Weights of a small GPT-style language model, trained from scratch on English Wikipedia.
Architecture: RMSNorm before each block, rotary positions, no biases in attention or MLP, untied embeddings.
Each number is 128 + 32 x the weight over its row's rms, rounded and kept within 0 to 255. Layers, rows and columns count from 0. Numbers have three digits each. The size before them is the row's rms in percent of the matrix's.

# layer 6 attention key, 96x96, rms 0.107, rows 40-80, columns 0-95
131:140169095114142138128165098194101103129133125051064124077117164140135111113128130116099132089156104145132161161124055130096142128113142087127153087118147094141122118072121138096118091105116144103163110130172152182158161111118135140182124136202079221149137152149107109170111129021129129155
135:178088093133139082160171116165096110117130160127148082153132135099145145183164145120135176134140152138094104111095109077143151099116073062122118084130159126129124168123149067089120132124137165078120083156132112107123094177032094165104170169084128111097160080126131106167123044171130122162
120:049141151132180113040059151146166082157118111142143129117136189104124085143227102100122156097163201100174107199138161147132105128164104134157161142094127130101097133110113065122143106150114161160137148086117119117152113146076164105133077107113165141119120139099117140109090104132135151156
137:112145173102096101067128139189067122146100144139174076184119119140133124103106101167066140140109119147143176163130128138127172112118156143125145096069102100106151144138102144182106137127131079116112058099104155106147079138068116152107190115096235158122097115125125174117187103087113130131
138:072099190167157104114173070141124151164122127077239119143130138155129122177097172139136135171147142176157182137139097124173126145164142146128100141115083140173104099106105107110113164111119088182135110158125135160129121210154060136081098114149133143169153149143148062158133110116155165140
135:131089152098161159134139102122131133111143100070127164117076157182149136156185137114146145134123155146132110097105102156136172159092077157122152140107138140114145088187086085191176134060174145133099152163114099091120098086153184180180129092126127141182126145154089146153189103187051122129
140:143139140043129149164137190129103117125119114141129163109101149115126189100108138132124099068149108130176157082155178154091154189169133132118117055114071084105126108093185137092130178160174161204088105104102141117096144141109128137111075157133099129094103160077148146156164109149156087169
136:080143167113131148104116150118129129145161124145148070142127100154184072130132122186098130165109150111084134126131126166035113107102119104107126079198165171190126113152175115174132111131168102202105134123117127114142149114107138100111115128085092206113163033102130142166152127175102152149
085:161109137113097116132097086094125174111137141165092116129068222100197114152167062150131158136109104189136161177142163158095099147154094159092171139124107117140124099140133151111131117182114079126150074183114135072067103087125077127111131165075100164122173131099125096092117111090146132159
072:150090119068097120088155154069166214108143118126127172172104147073160141122130114131104110139161157118166160137082094100149158141150162154079159148163148133126079075090120155102095180139070142129174101127184165131178131104124098082158097120113156116064167139162109108117163132089127197147
083:102083100155142143108144147176087059163158139073152060109167086190091121115111153106112156096125190116168108115128120094138133089131158106166100114090121127155166133124112116137150111056119137133103137119108107142142163177183199153164113122159136070146085102117159177130105149183069086084
063:115121168104153118113108109092174181079112115161133214103097179087131120182188106114147099127124094074131131174163108163096111165158119161107175154143106140086086084142129128084116116178142136144138121112128169134153082065104106113134161115113112178093183138145055080136095103085141154172
067:101081086161174131157123137144130102208157090098129068125154086155137161082115137141134163137101185132094111096114156080172136116086131102170092079142142157136161164041105133159135095099125118142108165119146084135127138154178150141151082094142181064155123130118150156138121143181125112040
107:091140122089130145115152199130109051126133083107152094095174045208089131111080172143114077080096175128134109131112117073158111108103167097128105138118137104163141131113102114134142144119131111118123184134146098148120158155107134161108140121142162066149034112081163166102130155184140103102
110:143079123128137117137110082113149130185111126137088122137117125128111118161142126076133129178193096093110145117123096123080159112160102196167105087127138178100138127097126095104094104148107108127095062061115169112149119119154141174124110065124119132131212149175018119184129115130093166097
076:107125121094145125161098114094150151116107114165196111137133113140196151089095126114127120132095147121145150118148124064055119130106184175184148142119154053114150140084094115164099114120136125089135135106125106061145143113142130187134084110159124122119124144166240211132134105141134145060
141:183151181123113110123128134079141162095131119158070134115105199120102118148100069134155115144139088143111138148123138128140160123139164064120107146101149113119189183075109167107104127095079121139096104119124145089171086149179084129150126123141059210115143141084117160149165145163164168215
143:104155112151088082125091150150089186116131127095127104116100083128138126148105118094130084099138128139087122141064095177144154062099115162100169083155120150114112084187097126091109088156165122161127104080090167149101098153185078111151128139098121106117149170164237108134100085157143168164
138:147096132151128123084140064153087154132108133122120154145061148077131129048108117146116137103210115085139133125094127130091129087119117099130125081142086115160156138122169073142130102133112188155128117116123051163144120149188066149058139099108166139199129125163102125071056133134117129135
137:191112125122137095143117149127141111102118085140157147132130136100147118169088185166149142098048118083157079124166148155135127086173140083134168146137176135154128097157200082113136154115138108140152107174091116142153107149144078126224097121086118123158111165183075158132183152054117147140
142:153122060129123157135197175139171086126130056116117138077136129111166074142166111167125139177131117178126132136105084132132130080140140108143058122155114110122156133164171137184117138149148161136104115107156125091063159172167113105104114092096208096138120191142162116118147095091110169196
136:141157169142104099129147146106167142165133166192092075172115121113132097082120191116097093110188149115136123109126092169161158076129129120125145165120111092101194149173152124138124144120137053124190162145128087106122141129124118170116092100200110028093146115121134134126176103101156141194
139:115105085125148203107093094066060145126145151150065098139159045145146173141138140119135114151111099127176162162114105118151059151122198159152140131113118084120168091146128089173144119180131151175107132127128110139134151114069091099183092153139128217139088112140115117127168093133153129139
141:217183125076137173125105099102121167123108162154139085121119100069106152208132107159158141100081159112137106169155105129149151080134156199107157070140115143125101166104134166172180129098094116132102094125160092121109137162128175136134127100149086078179159101111133049121091105119121110152
060:079198104116172170093121083138104174186112093103136133109173107168139149081138107166121095160107095102169171121090139117162155125139111117127117108154070084185137173170074112133126102118158143114126137182173098130122146077129137062096137171161156114092131105119129127154052100110055117166
062:179163097138108137137119160176174041130122060112077073117159104086151111128114152223131093108159143169122136139087126123119110082125146172097185157117094115089105133133157128135097093154097171134108128137138098113103165121135170128121123198132109112052142072135125121129071141061117154126
069:089074103103132101188160174161145094102116158078121158100070128128179161166149138124055175082130158123085175143130152082186135129175107086165098109126173074131154092157104153139088127143130098111191110108142139130162149135114162170194127107158092138142064155090119161147146126160156123146
080:130123148178112093152099105123147128128166132172136176136084083136132114179144138099112045138109118140142100165121135146185072134133150112123137083117122099134143125135125161145103169187137185107136107123047113161093153149096164154229086148062112151124107096161119145168163119083048115112
099:115081101115179113125152140150121087163126070133108054139190141158133132123144113170142133139153110113139130127148095116060145146090091138141172123162125150110143154134140103079115098063080096151126157164183110148098088090227118148062103129158181064093166141147122089099127137120140172084
056:130134108082109157140136107095110152121144205095114185138134083134105127167097160122076127155139176152164129152124185117171089105112148134127109151112157143110115115107073163124158171169181110171134126072203115121105199172092176185204159145168120137135127143123144094129052161142113134129
134:118087097153146111140159140136167134142143053117078079146148145087139177090160115164137140181130146140180167109104104135108152122059157149113144154183130154140114113101142133138135142053072091147157116163172118151110113133222140164160109129119139043110130138126102114086153159095123211104
074:151143143124142120137142127159120169154115101147177062121182169116129112071130110155119102113165114111102120107153137144068161140144101100138177117137078049145191160147169082092051109132154101130042085144129139115145055119137103117096108083118153158104141140141108147149191076110182138157
074:127116114158111142166127130151100114133140194148115196125103088117083166155181175132083182160098169147153111112072130150150108130094123143167087127161167161131088079131107170133184168150164104223144135127133151163075203103162156159134126158138091081150116091128091108134069131119102146120
079:148081105130128143137179116176101099124148168149139209092125114169087177167116112099077149159166180155111129101106156168164119151114119114139048121168157131093140132197093164158153170123153107178139127082136111174118195139162160114131136117136084125187125114099095115133064130152089162176
084:145076065144120097130164097088145126146146100156200148095107124120127117177140162137165169145116137106105063164110101094129026104145099101144102176088131185106151137159153119060117178141137147123156116182083127160131104178114101119140159108131176134136147145137091101189152096154180172120
088:129143123150181141144168084134080046116115148187158165118129110142111108155157105139098198168150160124126111137107151150123073148145106062179091101072161110129124154170107141080120109120178096111146143097179123168080187193156133139162135128195129127144114106077068129143116120162130152170
089:150165094134162144167142186159137135148116106098109139115136065146097120086136047169148172148130173148159116142145190156123122163141174167139105076130102081165096150132163109113101104122126108153076153101064180080129152202082176138115123119172129131179109137098139165073168152104153170147
094:071184164125143113154123117068117170094161172133093104112133078071187099094129139121150178160098108147184083172118135139134112103125128128085134118132116138127093172102085205134162136123060138167125135184122160131178101188154144100123116115154148123109167180090126084123079125191169122148
077:132160100172142138161117139167128150121164109136112076102138138082202112092142147209146144126031136075131120145164073119142168153096151097132173116149146125144121080172147116145114076098079153100154119189114158092103091182105107094129138107172089144073145156083139078133137092140090097124
108:110060168182171110135081120143138111163071073122084146139106099214125133130084136129170126132092111116122157124102087081214129096160106128137090066121148146097134090091132164124118121119081142126136170124107100130115052092123084131129105129161111122118140139078044126111130186134115092102
069:100157175176076093094094098122086124113169130159156150133133161124144184083094153161103156066103096131144132134136120094156154100156117113149122065137160118152063075124126134159133109122176106188095160153136147092125126157070152160102168148096102091192071143125121128084214164116164150140
# layer 6 attention query, 96x96, rms 0.105, rows 41-80, columns 0-95
151:088110117114150089130149064148148115156124171099108075110129134149151110168122147133178160124138094132092144166105155129093090078140105162135083091185074142133185100108131176106120124106099092100115122150176098107174105110102146205128120163064129106072131119095141085087111049161178116182
121:088094189125144125095121184125148065183116105120119144114115151099133097113209084101112181124191200107205171147118133107120107085171122169141148124134143132121131131149058141116149086118065077173143110112095122160198169126126144123113065099117127084156119154122130147110101108095100131120
141:141145197082100096061167156106147066194134116110077065132167121147147137146125109186102132123110129152116099151140110089122133101091116069100095127108105120110101119154106151186128155085107157152136049107122154083156073148073086150133142118116148089181063135152125129069146143154133150095
149:113145136121139141088125165113104142173097071154188120161111150157148175124157114117152109192119107173127103138172089132070144159151119072201111119141121159169166092151140110119136078098056119106160123111197146195056093157124090129094126184099128148097127180179120095110129123110165129147
138:154162155120161189094120133156138162102126167125143156094084109150160168159170103137146177134125145104059152148121086134115130148169072074138169160164162112131123073134120089146187159087142138166127158118151114110070026074136161137154159094120144153123118114065111146106189119114090115086
149:150143124128093152131138131107149139125142118162137124119134168114114173134090147141173134107169156125156190119096163114133133088171083098145139143074083158090177114075208135155153172182162147186124057061099102134084142114137108139150096118148158080108128220076139140191137152141153128162
138:139095087072147117126142133160143120122126113128135067119199159174102104151121145195062163137106178083107110104101074190111125122066076121151120146167094129192177101144105111166163099155157114136160086086168132155174128105124118137169126093158097141125181136155104159160153130144064139170
061:167101156214157144169139116173156082144129194084133075123108073131148099068118189160117145146133108142130106088127155069155154108102110093142064150099134080161148122117142128099143155158107145110116129098140149177066142142128144097122129128132133120109128113178074069049065106135175117119
061:106179129143181145141118129183138106165148167104121085097102129129106129118160112116122188135160145135110138127163225117148064179141124116149104127068142122159135175179168066134114114148208164181087150095115089117116145152153157162087144094136114125126115105091130140152094124164115050190
082:097198103057151108096117133103148142170108075110138157108145138127074137134160097127157078132124142100148129194148152143117109098147172170159132127120168183160086151137128075166120074128119144149111110102145073058147105110191179152118163046146077109124136111147165121205117107135107134136
074:207067156176080145157142103159108146080156172155095075137098105120185144149100166143109146135130101172133139081125118100180162116077081097057168129160084104110154115118131174101132167135082117118165129142166170166088121140101097111123114184119132145121142164116080113061137156090151147094
080:089159139090181136083072142110185110153109133127148141060155165162112098156164065072143138086136140059102113172113162163121116121208175125165142121083133110120118134147136094158151103115139140197115157093141088110176138156141158138170106088116103103129116104131143150181123134133080051164
061:116122133103106119157124105125161120096121170145169134058108141169117116142146124127105160080094116072157067110070134161171073166172208140161115151081135094164127112101081144175129082167178132125127115111164113099069141138132120169126170139091089182163124094130173112189128118112095092188
108:135088082124133102172149059123173205108170088145113158159179131116168140092153136190106118105155101162120147122153183148133103132148164112104158131104148100126105091105126115094109133110094107156132125096189171154188059141184137119160076178110092066139150161117081147084163122091148152150
152:099155162096204140103092119112123165173109116123136146166156125122112127109148098125130138137113134084083102140131106173106110144192136141178163117125137150101067098141127035078061096154169163144098110119132092059208106124141121171128120081138109094096145100143181153204129130160133098108
123:125127168125101153150207152106140116179149106140119155170082097131080121058105154127101158119177098139072141156098125134136189138163174099162096115107161076163151121079144161115107167158150118159142150188116168120102114173156110149146079104144071141101183127088117177122171176112066104124
147:064107054160130149138151118155096109096155147087147130146123099159172129129118107124110090113194130119133128164113127154048147108157065126125113112145112089132106141091084155169073123166047131178101126115178102207128148138172109132085142088163131114140082156161163170091168105159131130078
148:180118145176129094099131114138139186137150090181101163129094086107151120152159082115101129103122072130126143133089083144068142131101122101114200077160045161144138152087145083155138076088111105165106092151102143167147123153174070132173127136135165146135132112112119089104066048107097120131
141:108104150172134089094154126120122125100129127144120136127141151103120171131085210132105131119081095076110159123177137082110113129188156099167135136175087131079141141233116176120108121105108109163123137135164114133107133151165156139191100090072113210194098136165118123171148111116080094161
148:122090110084090129103177170192108115139128155126100164062173136059145115200177140145116148163138067156162184151142108143114144046123141111135150105110166152174166120176129137140121101130146206189070193137141152119098150135157107104115144101125146143094140120121149103139181143140146142162
147:148136183119137117123139124140174129162109153201131081119127174105098085148108164105154074070119140140161118069129118128050117118139115142072094109156147049112123136158130106141093092168119069118139157095164109101122076153135121035128140134083095111102129111061140146132191111079122135103
150:134088123150185138145107105073060133159141163136095164092127084127075198131128159157107135186112142131162140124069075127154061138133150175111104083137137082148109093129116075131108210112154143111173108113153092158173157150158103081166188134117186130134111174126108118139149174139110119154
147:130137120127177193120141120113096186146137121110167110136118101077086149176157129133118108066126184113172090168156145149097149089118202162098152033156133109147132092115180182191126111101108136112114122166149106137077123143126177188148161112138096070167139140153143104153091161155133170124
066:148141135136064089127155158120139138160132117117194145127137133186113115124124169122102138156138157139094136150044120118143088138183145135118126113070090125082112114068072137116139107196172079109181128133160149059163129101074108117105145134170189105135129086129135178073076181082138119155
070:172151176152085138142121106095143117132136161117173094085087129108134158117133151138113181062123092048176114029126127123156086151173088099060083169131153083101178181169109160132105083136168129104092158122150133121154116136082166094129161099135119117140139123087139096135077117169129112146
078:159154135109119103148199143148128129128137082073090141143197144122162119122146127148081050182157101154136129113110101119088157144095124133108182141120076145172061112166108132119167124113105190069135119137166160197119132139127137105149125133182149095057095130083090096114103078096108077098
088:156089154086142158106102150132072140107157137162165162088104161139145141129150128113142173107122138074111168149079125118133108124135164125135121117080195092080160207144123100167070138171187114108134087131190173085172161115133113188098190127114092099167107098148141108158093159174182112132
085:110143077104133073122145062134167194153102131116120106166135129130132130105120125140123050174119157126126104102140086119115142133123114138142148054158114179139152041097133136109153116068095132194139156140043088162148098088165155112142050132100137118107135136132078140126173129070096140159
081:153102150083125198140153137113101094128168191144176173111126133115148106137123135130123137160135143128124124165074076112161103094157150119143178195150153087081087201180099126211096117155150179115087110087175134121173135138091129188102158113095131158183130098138150098155093139144161167128
077:204094155101084087141212147130147118144127113150115121085109164153163151201145131115097095123169094130168107089155128172141080126154096147110172105190093087098109130130063187108116087124135112126131146083127085162057110127164154148182106115134105180097139125084100102116165166119139155110
109:123113122114181132142168083111180135179129105130113145141132155110159182130169117114070127189129119114123127143177135179094189108088146149089110081151119165169123054100097135093131160103087120154120118083133133149148119124191146068192047157105144128097137155119073123102151085072112149167
083:180067161150139202166131073153113152131176168138136135120075121108121087120125136141085182107128171091120108097147135107203081159099141134131195154151117122110180174107121081126126095128117147090108129103154136124082096051117164173119175155086099157143145181090149110158105161107129172104
091:120055133172135198119131096156104150131188100131116127130039151122122096078096102080062182087157125104080141136157116095193147144084109128076149141127160135148167177112182088094116131141147104095098129120169139160105130056122124174100170135146144151128149156067135102160143149133137132112
089:105152099177080092113100130063092137136194124147127099177181138078202117092117164185135105128160098105158108135140090128110156147167178140097088172120154155133121144180132092137127154141108119119149124178148204130102083129159172112111134095092151126092118134112107130097180082157104064189
096:090093125188103168140127062142090151118148136144135144105093118130174112077097102150141177077188175132171156129098117111175142135133157141072123140147162096137166161156174102071113137146097109120126059148192255132114137101107136155110143161073105134131144148113097141097114130149102130133
094:183128178091081153185178139138148120137147140165143169133079157097134107122174134084125162090181116125149156119155131156197105202127130093137167111130147069141147161113151145086118138121143104091086088095167147140085115119160179131064099149147119133171151137137148113141100188124229123102
098:107172109091102116130076161053139153152188170149110148152170076090130128124093098175158102167146253130137175128105164125168157152113168119141088150136173110158095130127169152181156150136122093123125112145114159133141143181093141131064137121124150123173126142129131127109186192164134120111
082:116154119093060070134165140105139122102114169132106204120174097112128124167109096153112085138135191116157127064090088129145038128161162130144161094175148091107102074127129096117117078121111149114134139142169134101134178120118154182195111103064121133132178129104122129192139143109083091131
108:148175146127110079139102094085073137060089167149154118156081091181173142113068142158138119122064094192117085125145170068155089155124105101136148092115108107126106125108153114142171109136149090111161161140109097091096145165066146089149083135104085150106118094099098172143166124115160073084
061:073090184086134155164127100106143154140209127080190164117126137130149132125152090078115097104156115161089142079205184128085136124118146078097145154093117150137129146056060144116132191130132175087083122078131121152150110147118175091129116137131124146132126113132108146102151145169173172075
# layer 6 attention value, 96x96, rms 0.127, rows 32-63, columns 0-95
125:162159100164087115129087120128094166138216139182157169143107153103100124107124183067110130168113108193122153137111129127111155136114158098105128157181098180073163158080158104142222119137136173112114129135107149130121154063101108121124131086148138102083081182131112114162166123088101141076
122:080167145146144074164101164162110127096133124053055130188110135128105116124165176173098136092115130141146157188103123103127105117119100168190105132152110144151113167160125136116127156131157083167131091107101110122155146096082137200109106171102120117114133137080136030122132098121058156179
110:161153075118105140096159092098117100156166167129134158200149104197202123130119117085085121153142201133105146128145097129149172171125092123152134128178098142120161123138206120094136206118094147155166122150076144115112095141144129144082157120163121166146117167098137086086108174109159158066
119:148111149142055133177152124061135100080181178081112149142157127099114155127085192068111077093156138117135055126082136115153157135086123136109091181102140162139096144139139147143089180105127138073129044168087174101105124072073131112120120124149136141126131093094151158104145109136118159154
128:129156129077090147122112120139146093086216169131125110099115122122141166112095142156101151117146116151154110110112104101108143104102102150117128141089208140201161110145198161136197132133092067105215114092162064136093148098149107175094154125125116092102066131091123147126153162086158112121
115:141120085144137090107094144054108130123141114176102101098194115164129120031139153145136122132119081167138172108112138146078128116146172144142129116112186168201157144145111054132137083114075132106129112067131073144082149119161162147125132103105125119078177100128099093158137151163095141067
131:134136100126206081196104149158150118121159118184128088167136118141124153056145166144096093096080125171136072126117142165111152123122139091146129126107125107137141122101107113118155161156129115157061207146186184165180168126138111132121152114126152180173162156125120102087143088126062196116
136:125111082119175136149131154095104162209073128116139124045120149133118076169148113104084129151137157127148099190110134175146131115156134150192154094148140158119125113129152101142083129140106156130135108146170064142179117106118119102135108102130159160070182131048118198140126059123108098073
125:095141134153113132126175107157133166129147156111087105077098210133134175105151114118114140108110178133093093164086106123092151075113185133072115165144138079065103141130130129085138197154142144173119156086115128129105113149133134143081165122134133151058092093203135102121215189117136135128
126:125111068088092122090148178174077127138117037133096139074150126122139115127118221106113110147130144147163155118220175128165154115114082140172147162140160119086145130124083124102106104128105117105104116171182150149139170096126160134106103136104086113137113104121139102110129140154182224120
132:127101182142088177217173154135088156150093116049209134147123102143152180128113104148157099131115121132101140167104170126048109076177084126127123163162153139129187166180151142140115081124133156092124136118167103131102171060097151133143093111144117139172113126130123126108118172082149131137
132:103092114123152141124062157078118123126147137102108122126127156144153123110143079158102162087177139113080176104126096080158067047157135117181133133154146140112125130112092089095117082084081144150030093129106108114227098118183126147103114132150119120095169128180120124147117107119081088138
112:099073109103115113130134125128059090090096168100166138159117157131145098127124195101178086141128118078148116085166075175169156127085129117145089144155079036130121145102153143120144141110114189160130109101156148120068123138141128052101195129134130104108059080086103150113104141123120151104
118:129093150116150124125108151177130140193193092113135132137141097081111109128123120151122152151149085111123099193128112138156090147113109106155145136119160167084128089088158160049154040088112179151096151087116122084165074119125099177076124042176105085152127140127101165110145085125095105127
141:155117124137123102144130122110128136047091163147153061101127106131105134096109095030153139128155132166126133137145145200114124172158125108099067126161130203070165093147122155181112146138096168134140057076152146125142082118115156160116120152037166159168126118165140120128122124145116175120
129:093086175102103155122167157115100144131119191138115180109154144127158152126169085048117100149164146089152103161170085108120188136181156083092180132192123157111115094153123128100119186164124146180107060127156122136154147152163162104153121073106178135199150077143127111141115101139143107127
118:131115123063117171093113113139162163127160085118151145120174123141107138115158155137169122148175107167116098221112099116113133180171158102115092120075143110124104037131112171093092153101222138081141167133117102112183100120111108090139141099091121079129205137135114125135185108136112104118
115:158115122092083144184177148145157141087190184111125115165156162121078189161141101163090120091162131136149155104077149192151117109133124141087116130163177106138124157119150123138150119178096020110141115145079174146138133132125143125105155086110100119205149114159142152167129085149193126129
116:073199088159125127092165071137156123105144160168117153091167113134174162135109107108217132150154091144079141149049117047154165138127064106138173165121057167176113134157153120108171148119134097116110170146152127140153101129124144166091124123130159158120119145144113145108070127141125074127
125:122133143174160174115169098199109128113150099121091185120097156143167164133146086168083130125096086118125028128059117141170111190112135168097148116113132135213124140103113151122169132182091109110146157137151121098155140170174146174129075119170114088100156125145141130181138124167164147129
127:145107147142006121145129129155176094110064175167159134070140116109095162142145125075087101116103152130109145110139113073112139096135125161116052149128096121149113135135089084155115142101103115172127110174083163114121136139150129122165122112161122103175073097018129138125152168118137150100
122:132112075110050112102092053137166097148135131110137150087092105081169069134127164132120105114158114183102088162115110113088059132126161057114108123133092112077142136140055161162175115148128123097053138168170126153136115146151171147153098157118126120072140137051135135121157125152129133131
124:112117096164159112150162110240125154123127163181125082055162156146157179105135127097157171130122167110115150174112132150097134137197130155155145110170072026086124128131117134166101079112071133159107115091126086153126137139159162133138099112091109132160088118146108099159111111159131150094
114:153158148148085060130122141100146084191049137086108126092100173130105147130135205100082154194148143087186108124119142151091121143139140129112157145182117134157097080138079224100131161128108098099127108115130033171097165143118120100127152122107131138144118165165136142157121105126151144133
120:087098155160133035166120113076155137169161151070094145116150096082128150145095109110117171096125057184210114147128133142135075099099121135086137106195118121105071130148131086122135119119100122124144088127137102113117106144129172217125108149177143069118146116152142183158099160125130103113
113:116109151098085102182132161153120089075138083147105107162116115130187200147117130143163162129167138134086113138147125100117137134163068122155131156110174063102210105132035159150119129134109169135072103216161090155153147127145122105140119184117135083091119146126140107166129141114131118071
116:182122067106067115129123132117149164133138131096168157126152112135160113085103148171098099096130118149084205121137158140112151090121129104140125169174138085131133120069146056107174154080071111126148178134096147104061118124137121142126162122130055137139041049111123093132160113169109150132
103:134120198081076103166058140147086104177105191130165122073125170132122142133161103128108130121177101111128143085106079129092103098186095126189098111140144149113168084158129162139163124092116109109141133195104089107167139133126129060138126165122125152109171212142123123148113079138106097178
108:105109109091114134114193198122146166138140047161110157160151121166129063127113151069191094119077082133122141136095147109156116135070127060141173101073151106189128162153149156077139165113137076111110093071149146143138132097153140158131125106154172127106075111128124066114119137124095090124
126:114127171124148122123108119170118129171113186105053076173158124146183084109115133057088134113069121142080129051115161082150104170170129142119103084080147140124068123186207111114167106149103119147139150109152082107131103113125125121131150113135097107173152143088120139076135154180108153172
118:071112128095103139151080148153121131186199098156159115114169159127163162138136109147175086042119098168183064144174103122117143135103128198147078123127113104140153135122133098143065085141095072139148153140116091107102112109127140115094153117095180167079139137148123086120119194082126174118
124:155107060174160137134086134145149143136202123168182125126086126143150168169077061100066153117147148079157120111194038118136095125088111112147139108024135074112117093149161119143114112098100075150104129158186123136152102124123114128153122134142109144120112164150146169132111139159104130130
# layer 6 attention output (transposed), 96x96, rms 0.135, rows 32-63, columns 0-95
129:081122101053202160164178177162158153097144129119157140154105090088128113076121109118141143135183181115087098149160182142145240163178158149121125150124103120159155082163110136123154169112089113129122157090119130091147078134132153140127109165156129138119099123163142079121116194129125130174
118:140154184171108165130145150090123151119136079140168112176104144137130172159123163159132162111076139102133103100205132135148117152153100119050179129104106114159135109133085105216103115132152124056203134084173131105087081113135138091066130115143118145136155109176115156165073143135147093099
110:123093148147134108163123150113135119145122149102125195126096094085130158131134167173120131113143139146122107110146202123159082083129170188143141108102145186143091103132092165148221121134086136151084088165151087124154093104151142105088086176121125111195119099105148115092143137062053194146
130:098090112170158180138094142146146178180167112130129196165143141089084133160136093162046128138113163162105134146116120066124155159130189162161174096154122112159169073127152085133137091112126142074128110113151041140160123141137137113114164100163135123146077173110173138126067084109152119155
126:134094158164147121111087137121098184100098115113160159095145068174170124083162096129128064112150181125105098070155181109170167116123110136195124107116080159112091104132117076156132127138102188167145128099121087153103079117128159124107113066152108172060117121075111072123148123127192135152
119:100198165098113189156154114116109140125158080071158078143071115118152087124142070082179116096196151119114105125181143097157112121105111130117145098088131142098114147121141173078098133131107122145152096143134150108120171130111116137162157091126142126153027172066078119106174135121181082143
131:083132106083119091125164149141099177173099091104143091139071087130144192124123074199153142149106140081148145118121114161191166146131128087100206196089142153133122080127126201123089122110132067091127156157077107107073157168157119143141134127102162116137120137106127143157075146092135103111
134:109108139089117175122130122120107091113128116081129126161083206113130086113116167109144127134106081182139077154089127077101113108104132075136110132130064136083067181091100131113157082184125093121127152195103139092102116173144093085142113186149127117122092136165100150122051140158144071177
124:114114121176157118098125120131158159126144147194075164184145114095133139131121116118104125108123135140151161155130127157160105148165148099173084212034110177122151139159125137136167154113104200164168151095116130097127141083104155130124118150051055139119147103168149103182152125119134048161
123:066143182157154126129133126119115089095157136157111136155085085120126145134166093132162106074150152177092169113086048116157140122161062135147127126184131103199059147109108136158129166150104057050070166110150155095147107140166092137170112127105133129146097149115145152127112062121105129121
136:170120132114157120133126124112157106126163117229115108092126131136074073116131100137111123094166107152124164061101108149097139148107125165089180127153094114123081119074080131146122143078062186096154062147081075110141122108022127131129132100127156079126128165149133125124094157156152155154
128:162164091114046145163130137137109107146137145169126082148158131096154162106111142069138116094122088147162071154158113176084117143154065101110091119111148185101145139122119129145128144127159117123155091123212138141104144159098104083122162207114161149176076161080037096133122127153153105106
116:116155116184178149092138115106166068151129180111146162156123127111168157171168068137089124120127113151147114111092129133119139146121133176174105096169170172131074054135132166104159112101125089135123211136081090170162117156147164153066127107172110129141156196174129114157190153128105120158
122:178132122120123127158156118115147117145157120110148157099161074137151147105078136124170150140113129154147129142087135112040178121157100112130124130144124127120132124153116139159115116114121115081135203122143107140101147102124128078188144187164199142082118062109000118125119186145175167168
136:092197162120141140095127160150098165171114140178119113088113164072109105138129196084100217103143158148103141097146109073170120109080148171138121205146140109110157092180167138080108116127079096087104092155153072145121118176095116078141092133134125152095140140117138166122182153137109113124
122:120098087117149157148075101101169063126158152155104164175114121114149132119098133166114114073095076140094148135117108135127095113031166107133132197169119149109129105125183116060112131161096093123143118161143086081155100147099104108170124166111083177140108132145061125098169100157057109113
114:134150137139129136108140129100110156111128108069106203180139107095068109110080091127141123110131120087177184122085135076099126086157198051089113118168084134042148165145140109103069122107138136087129150133154130134100165129125143160176117162169144109114155095068064097119146088150112138114
111:115062106140141136153087106067098126172070088150120063093182103112118136102149154128135125120109153150104136146175087140154142148130166124151171148128140122137061139237132103118110091083159195144160125039101056120122130172135137152148141143108137158115107138135116113068108079124118128104
117:155114092091145121139152184148125143138090149148131173091137107160119117162107145143091076080139140078106146046164179168114129121125150096116091046048100138147188175151155100125151111126158134118112105192137122100141148098218111121165097099118121132144095155119056118139127150119089162151
127:124077137097128044164097107085151075152106156096080129113138120161149115118159117187160082106120135080149172099148120103117107132093119110165141125104152095112203163192156138190123093137139125156155072065105175174109110096150136132177150127122107119097105100146125103142071135131171050144
123:127045110137136111092143142065095151120163175135138160146072151162090134117205110120094128174088130169100106135152160146190122142146104177117118133193182086105110121123170100063178148137113137132132117136135094131191126113121131109138198118102126132120115172194160100171142076103109173145
123:097149149120148152110123150158113147095123179133105161110085150146083133063155136175160121167158134076219132118137084075153192139137101135137099119131171120127164216096197107123100157091141107136127152131129093111154128127184104093105125164165120124159086131166134078208099102160140130085
120:097111145079154101119164166086070054111122095164096104132159147147151137146142144099092169118111101173148161092152071155208162100108092131076096152125121137105099148169154187091147127169103132094109132116110138098146188089158127092116124145083062133122150134160049125095165130170128086142
117:105072163158149222095078114182088106075136152106109150159123125092134103146121098135116114131086111124117140115076083156139138118114106077079171121083150123132076110169149119091148164137093124218128102097138131085138091123158114105131083136169097135085145080159151222130148154152152134149
123:139132120097024234182139087164124125133142123173150151090153150150097131133159186161134165139139132102139107179111117078108133113091090149117138074114159149186170178163162135111119147160111183116148130076127093168132112125114099133122131096097153173071087121138112132169106153159139121180
117:084072150170072110124169141158113132160098135154140109098105122179133139100184071135095128073176088100176174075133064177141189108151129116132068114195133151123121127093171156136093103161049142064145084108185136129122089150105121140104129163125124132163128137122155135142140101168108145133
116:141148104169171096110159094110107172180156101159118170106162093097118126082170065131197089193132209141155099112168166159155103109131094167090117107116155143185063138153104142100192137079147134104105177121140132095148139150089142118095129121128110112176076166139137091114154112118154172139
112:161125095084132115089164132165105077088121145091121112159165143145096120056102172137109092091122113135139077130138151157124127111170126073088132093141188153091083124136126155147040120141094141165134087139167089099132100186094164050121141139180160155098132136149128180129140070194149124105
117:132153133118142173167132127122166143167083036159148154126101077137154167121158109138102075084125176100108167082095161124067093151110142138166159146122108120096119154089122076119084145116163074124110162142152174102176109127155142185117203114125114096183135124127049157133121160098167141163
126:136121137078145081139164151100123093204165100096100210145140130162134146148089163137109134118127139160171111137128107086171091163119072149118204119088205140112130127082111101154097119123139164157164132166129170103109117134150130118134136073150219197111158080086154099095158147123114144142
113:122140171142086088171199092142101093017102176136141085166084111153126129132146138158133127122100118168123135136126164083148137095154160103170157113117152186138122098106132113117068138095115173062125162118114070110149124117110164147129145107119124091119143206086153116095133089126174061164
123:129123110038076082131103126129117163120079188128154149115172105149143176086158167130133124160081129137181123158111103119097177111155088158184132125170078183164125115136132128123110121161126123140085085131108195146118160154163120044084159137095103110130165149028136118112131119126145143145